From a checkpoint of a small transformer trained on Wikipedia.
Size: 16 layers, width 256, 8 heads of 64 (4 for keys and values), 16.8M parameters.
Architecture: RMSNorm before each block, rotary positions, no biases in attention or MLP, untied embeddings, capped logits.
Training: 505M tokens, 3850 steps.
Each number is 128 + 24 x the weight over its row's rms, rounded and kept within 0 to 255. Layers, rows and columns count from 0. Numbers have three digits each. The size before them is the row's rms in percent of the matrix's.

# layer 4 attention query, 512x256, rms 0.2, rows 134-191,197-255, columns 224-255
104:165097100125159158165132112141141160109168096130123102176128104089147106121128164123104127139112
101:132138114117166116091152097094154154102117151125134160130089185098118136111123104141144160116145
101:144089146102112136124115153172108142138111134117147128145133170171143101107128111119151112092109
092:124142167197135111096149104140152123182132111124157160168126114173159171112131103142202108108143
077:122128124154156080122113139098150144146130142102087143126089095142135091113122142131106134159161
079:139136139071110144106147135167113142113124134053112132134123141079153114107103114123149159151149
101:174168140117142140114107117126099112137122096166162108137117126143088107157124138121103131105088
101:085115167084082061118079148124092128113126136110137098109131169146121115128129155099124112140182
099:150112084146093098159127127131147126122095132127117127112138107107123162141123140140161111105106
099:090118125125110129129161123146131113119124145138122135133125126099145141095134152094150152185139
086:098156103095109144121129202143136124107129115137130139162139146127145124134117138129122060124144
082:136123114156102095108131157121181101156126151130156134152114155121077140121146143130117144085140
098:146133133110143180108078144095151148130139185116115105114146105124154120160136132119142147158139
095:147106106135151123112129087185116129110126151166122100100126148111118113125128160085139151127087
085:150131157118147110112121118135132138154154121142114154146120128103167133147131145145128113167139
096:111160139084165150157154151062108114146152151142081103132168103089136127154153166110120121108079
101:081152162093114137097099096132150128150156117141144138102173119129137174094140138155107113134134
098:122105130108116106124124152087087181080158140115132055094172123161156119137145149138092121119084
079:130111123095116189150141093118125139172133114129104160129165130088120102104134167117131089143108
092:107168137141122153148104139118131105193087131126084123107096085132147139137121150160131154135135
098:126151134122161101119127144129123144157110124109127127114096159101154122140141193139109123122130
104:110119125153121115110132156154103167151124169133135173142146102127157139192169099144145160093159
097:139100146115130114122131130118111087152173135127143146177168160163152155121150130140160123147126
103:098105149090104146125131114154096111122138156127112135109144143138110116129157127147146133124121
100:124178080124112126143150105116104134159102107136116138168117139112122121152118138139110147073151
101:154175188090106119143143106129127150176128151109116156106145136126154123141129144165131131156100
109:063119139113105109117103125138113161127116148173143100125123139120128159130101135121151168098115
101:112133090142110120130118131141139111166156123111112125106136125100149127114108101128104110074159
103:049150130153112107109149102128157137115140130118175154140097144155117126154158159128173112114149
098:140148160136188101133101099123117108101142141124095107134150094148090101168118152143136131137092
101:183146099143106147140120145152142099126128142126124087103149116114119131117119124124122104113112
104:158113089125093128102094124122146141128138130134133142134122146144135117142085131130150138105103
103:126119115140137111107099120125097102124137187132128107172095119109138111121115129131149126100124
109:117138169132104132132140107134153154111153116112176116138129106120120149138123090123117047141088
102:101090156156181142171108141139097051121124125138166119098147160095114139131114078114127118142120
101:114133116114135110115126092099166123146128115124122153103130161153134120157115073152138131146077
109:179129108148152130089124141136105120191107165111125139156138074134147160170132114153156116121168
102:103102114115120106142148158102145094121168124127156139174116139163129150116124082131085114128109
106:136110208150131161149145117156114116135084106120145167147079105128139130147132161112119152128112
106:101120121089121133158129131113112174176138110150082139128098139140153135104090145173131134137128
116:142129123128127111125130122132151156147096139126103127127123109103105120118173171119136116106165
095:106077127155093157146095136127115138142159124132109117144163132148138114113115153127065124171118
104:101140151150130154124116123141152138135131151128147109124081128098101122141152111143164153136085
102:124126149108144127124131162139143108112137087130149089103114129127138113137101159133121133113115
099:149120135133138111073118100140098110050111126127109056111130119159106136098121120170142135128154
104:126122151113135155130143101178157149137112121150109134151119141141118141112132083147129043128139
103:131173129108122148135134111118134131080104148125151127089138099138121129108123135142098111107148
108:100109073118134134115103111098141127154135185164111143141112173161141083159110113133115114142108
102:124094147107156137151092152124114075142141177165117124140155106146159114116132129134107119100100
103:171155114133084114105115135114117116079149147139123109171140162142140146111097137132131117131130
094:122100133119131127121130148113165116109154116095211132165112108180130172162103152126099124110113
105:118156113135153134132124146124142133142116131182105085176150115156128107140120111133143144146149
106:116100158129166128141137124157090133109154143147115135135125166155119148127093121146164104129090
104:113133114137117140108129127154110149150133122109135120139146137150120126156136155139117135119139
098:126161150085091169129073146133164117142124102157140136112152146154131111150135080112135111100108
103:156139136116134145156130123149114127091133142110102126130124141151106076124113072145148110154171
102:110118114163140169084148122157119116161112164142153156153111100145113126153145118110157154142135
102:103121119109085132118169121102124124113144162136123130151136146125144082150121095137144101144146
081:134121117129136110121132129160152122059173149092142119151123104094097104125132152099134145157133
089:156131139121155143060130141196115103156127121114158137111087162107105127122137115133135125101157
084:142123129076135150138142164070127105093140121094137155131151140133105117119108151097120089138120
094:105120149115143123151124140107128148123170157088084144118087141136145137137111104128121128148115
088:157118133126168165133131119126113132089143153137156106195085137151139100108160124097123129136174
082:126111140143129158097129117111081161132128103120165099132117154134151078115163135148110124109145
093:111107171128149120121186172126102101095131141135099141120076148144098111123099146132149131094133
091:124131088167121114136139122114127087121115148126090166120150121104110136128114087129126139130096
089:152149126097136094160136111107146126145124106130159080144104143140117148117168156104107134123105
084:141140161149123116113125128122131134083171139128106166105133120132139131111157113140090091103139
083:166119145157124122121084130110159124102110103095138136163148130123139152087139096117138120150120
085:107141118102090102123145131140185158101070135133141112141103122094153103118120108105099134126136
090:071141141146167132100123125092121148140143119145101161123121148119133183133145139096118076168108
087:106153120134155104145149130159111100148124111119121159120170137120139109120125129146131115125120
089:152107112140120122160157112101129094153129136145074136124123099205147097097122133139126157159112
087:153147135102120143146135115170136112110151120143132087137153125103133105088126152091093133128139
088:151153125134154132129139145136121143098114109145138105157137136104122143146129165161084093161128
092:134117138125111107121126148150117123152114154163116085116123137151131120108139126130091146149131
081:147111176150138163158141095167178136142139116102094136159148171123131118132152123137113087135166
080:112134108096137160125094117107075160163133102132182132128172121098138152138140125162134168085140
086:146159101128123077154096162134087154113126121086175100110151137122142095175137121155121117097103
094:144156139077161117138153109088118140121155120083137151108144128119136131098137091140156145143117
080:189122126133109150083142125143099114124100133111109105083123121120125126123098119113090090165150
088:135154119141169168099104166115098116083112170107147121141131154109126097113109116155119075100112
082:162106134130126147076132117147146100110080122108134165092108133142148139113109082148104149122102
097:115103143147149138115144108132108132111118115121156125141129163097115103153140145120093140144122
084:119138103112152140123133116140119144118144127132153116120077183124143111074135134111114087117152
090:087116122137109113132130124120089104127106129142110135127076143074091153113139109160142131144147
085:133168103109123075146193143101102127138130156097116097139121137074068145138173179140124134129139
081:095131127116104119070110124135132132143162150132077122191093142103130140156124126144172102132119
086:152126125132155082137119116107102138125176119143097097170142134104135115086122137101123091098158
083:075106118110144116126134118103099120171112142136148173121114152127119106127107089127143153103136
092:134108102126112108146157129085117111132111130148120089133118072129119111161164093178108133134058
088:146109116102104130089138119094156153128137153128124136121130151128135105100140139109101161122146
091:103121133128132165138152157153144142119131128154159154103084112176138175135111141121148148121124
090:152165115128122166132161126130090127123178120145131163095093096095159108156183117117104107205122
085:107136143096138109095145107128147089129177113164126115102138181158115153153056153092128146137078
086:132147136089146117145128138126124117144089096130126097133102121109129103108161098156110134067134
092:162108096133133169144136137119102151150131140103120121139144140098082171124102129099095124157123
090:129167127115086125160123150220083138146124131144161132139136141161103167125118124167164140136089
081:132181108126150097150133108122118107113112100104139145128119139186151143103085137167082083122166
084:143101125118117111113141074115133127157135133131163150133140144109145144145107171128129189155132
090:168128102098150081167115133143144127120108086099132105152167132137130127128119100079122149118160
085:114114105133161143126139143109135148114146147099115104153148148137131109097146139104125116125150
085:136079141146155111160105118121140126128188126146105130120089086081103137105124129113116141131136
092:107069164164098100109163137134150136110146138131137113131136152090102150160180177138111109140118
093:109106083096145065098110121121138157148122138127163116147116108142111120103099096103130172159099
091:099128145137103130194144121138125094108087147123108149119161100100136118118129161127102155114125
083:190097194123136150135137128101099097187124111121148105125173142156123100122100141141107115137135
093:135149120084172124169075120134161169107162144145141103076127119111087115129109104105134132139126
088:128139096187108097076131108128103103088116150102115165130125108144128142088108120102078112120109
095:132118116131110135081093133084123127183096150160130198094157112137130113073198160081156156153166
092:115096175144141111119141167134169105104087128124128173111101128091128112128118084150152110108154
086:168175096118156153088150152139127125167132098150153108089173145132137083086145139126109166140105
079:180120137110123171128144132133170154082136133140167156136158122116148130112141156140171107159150
089:141114127141104126094107122135150057134130109107107149138157096171131112102106130113129133090073
085:119123142143065116161149116117139103095136140163131113147158133076141135110141132166114149163149
083:143068154139125125124141153133098134148171159096114104120131129130135139075160148099113109129083
088:120139098192133135118107118150133126139142188149111164106105156123132151138114130154133153102105
# layer 4 attention key, 256x256, rms 0.193, rows 69-127, columns 224-255
088:103129158171127148157138089113083169158143109125114108146140128153160099131106169160096110093128
088:099118193136125115157145126146122128143139099176152126135131095114124154150153156138128134130152
092:116074103154116105162073134172161118113120134146054071110096120123100145145139135119169148090120
089:105119132096131142104098123083153090099108140145134148137116131123123135080128144128134128142156
092:131132108092102123140134144091105108107155112124135137127115159084117099188151093156120127133148
083:124116158125145107137126161131101152114127132168103150150126108129150113112165187144153152106121
093:112149082133143128133124150115120162113097099118106136129139171102103117140132113133076125098132
092:089109159127148140158101144133151130152102105153130104142149119137132139103138108163135136147094
090:106152110152133120154142151149138119147132147136115162176141142132117141142138077101143148086140
085:117107141122118137098121109097084117133082154130172106134121132108103106139120081105136150109111
089:128144158134123107122114160152130131197153125142124161132110117135147076139123106139166131093116
086:138129127101080135142141084090127121100135148111145140139106178126159123145131076143112126108132
087:152099126145144091163121104140133086131159123120172125139137145111146060123138170133131124129151
089:103133147157103118136133113137154150179089136171143115121132113132162128139154115142167128123138
086:113089165157161172067178092089141133129107146104117111096134089131116149170097137169154124129109
085:121137093140116137161096096142129141140104117114107145119118126106127111137106121159120101143120
094:123158094170165118143146138114158141121129120124129116142146167165114119117104131105141171104118
088:118164108096135139110119077110084117131135111127128139096138136114089133094115109136153183121124
086:122121100133119131118124105146086145157147103127111151123131082109142112176111145140104138168127
086:074085115123098084112105127153152107120141096100151136125090137129111139098182090144127090141156
090:092161079095106147160139166131083176135102129133136139105180118126111184118114103114114112123162
088:117101108145144152143109163168106128140108109169096162141118158131125117111139106139180104151112
091:104153144121169108127114109080121125083109137136148139115106151105151122099097140146108140161111
090:193114106114168119143144093113143114130185159128121137139131119103154145117111126114146136098122
085:101123146126128165173147145135133121121089098157118127108134123102161131129114101133179125134142
092:161104111128110111158140111100097118141096148124147129116122133198127123199129150133119156122145
088:112161130137111142202126165102105126146077144129141118117086136158091151132171141130160149170133
089:124164138071161124113118117111166095129141107127134159139118147157162165147134131129121122194085
086:128096106134149138151165147173136056131091098124146124128129194128186128121161117126152122147104
086:162118187113121138147129094193137155109128147143167160131101130094130153127110116120155149143114
086:114144146131124165140163166148169137155133139116105118110179131131120118117142122159170133146110
090:147123068113152112088141126112141125177150122140102132136132152122106164131182157126121159104140
089:113133125158137154123145109140097124117182108125131122146150170107141165104100114126075081109168
087:108141158071152139104123174123145131155096125130147128055134137149152100105130105089166090131132
095:165135151112145121148114132108142139150153089133130123114133119115124096141136098145114142142129
088:111131151144141131173115090129151122138098130186131117153149139141103149132137108176142096111103
089:113110107121110156095168121119132122125172173150151155114169112128098171132139128143098173152136
089:140166119129142104078147145105089129116130149147090093097149162083086131159171113104119154140144
089:192127134137136103095126123147119098107129123100085111119115115114168142126098144143097107092149
088:181100156139120084125132164108155129074124175121106105116140164159111141087162085121141086142131
082:107106106136156171118199143105169098139112167155144126139136100121121138140146119110117132084113
088:152138147096110109103116114108122137140139077161143089158147100162078138104118142131164116143081
086:096086124121136171151091102037102111105088152107149160133125128113128110095110125101116125091137
087:137168174145120097137150116119103087112074122130115130110144132105116147135107125152148077119125
088:069154121169168109134128126151146124094091138132090108108162140149082137150124153121104116106124
087:093095123101091100081110109139117058117106132158140105083121144131151179116147156105115156133100
088:121107109118127142114130146144067116076176126147128124162107122188110118145110161146129130127116
092:124121155074134080154071111174106147105124128119152110103123140159146185125111143130144138137175
085:196111114118163111167151159146071169130133083133115114155145115146145148106140102096080123131126
091:130118123144102141093113111128149137146077108135110106116134145150124109106114105132124164137108
081:110081129141168096096131143155140130146155113130157115128114114150119134158148076116121130094127
091:110103148115147123108133145091138141106120131163121126152123114129104103141107114148071129083103
088:094094116161135166089134120129069132107115127112148130149129096156153121157136122131137094129143
085:146124097156152147146147135135160129133097122145140126116065141141137115151135117102142176129167
085:139126199189090133126091117167118097102127102132104137102103131162121152120125101119153123125122
085:146097137173152112096125128131097116090067133169107143116136142122112105159121119153101151136165
088:167115110138114133121143121156140105135140119129185137126101112134068134129122155098102110138116
083:124128117090118135122176074109101143116142135128132099129141079115146135128142155122139117131134
086:153086135144096117133132144110200123092124105140151120123130140120119175162124118130120128122132
# layer 4 attention value, 256x256, rms 0.154, rows 64-69, columns 224-255
097:116167165162086125120119147163129117124131135127138118120126175141120136144127107109107155165147
096:096157109101180114090115094170125111103143141154115119140144109149124197112120151130139114118147
097:085129099099136099104116139096139115145138132095142171138176159086164130155115106087135170133114
090:128119115127099131138144103116097072107110119126128170130150151138155165127103137109142060137091
096:125121129098111106124133126138109126136113085113143090169183078148108129102144147118144117128139
096:117134132106142089130126130113099137153142149107137151145118125118116124133118104180129168129109
# layer 4 attention output (transposed), 512x256, rms 0.163, rows 128-132,192-196, columns 224-255
100:157124120111121170127098111134115086177128165126150128121121107122141125110107145131136102119134
089:156108131142125130094131088082112150133158117112137099088106180123114120147127146103099131149114
092:114144138113128162133158152114122141135082097105136131133135094115153150159142127106140113154140
092:135093127173121140113124126167157123164139137138114146119145133125124106130082112130129107113169
093:088154152082113125149131108152104133129159109139164160111062123116097158180144141105102115104125
109:118089122107141106133155118108089136150166116089093084121120144136088157137128112102139149135102
111:111128086117123131134113135110129138154113131123131198137106128127140110131143100152164132098142
117:171138120095060130134093093197138180116118134116135115112100130113113144106134116123129126107148
102:120165114134111119170154102148113136122117117146112174116164137136132120097111124122142102159137
110:151114104141153142135133139155137138134129170164129132136149107120116112134105146115110100153129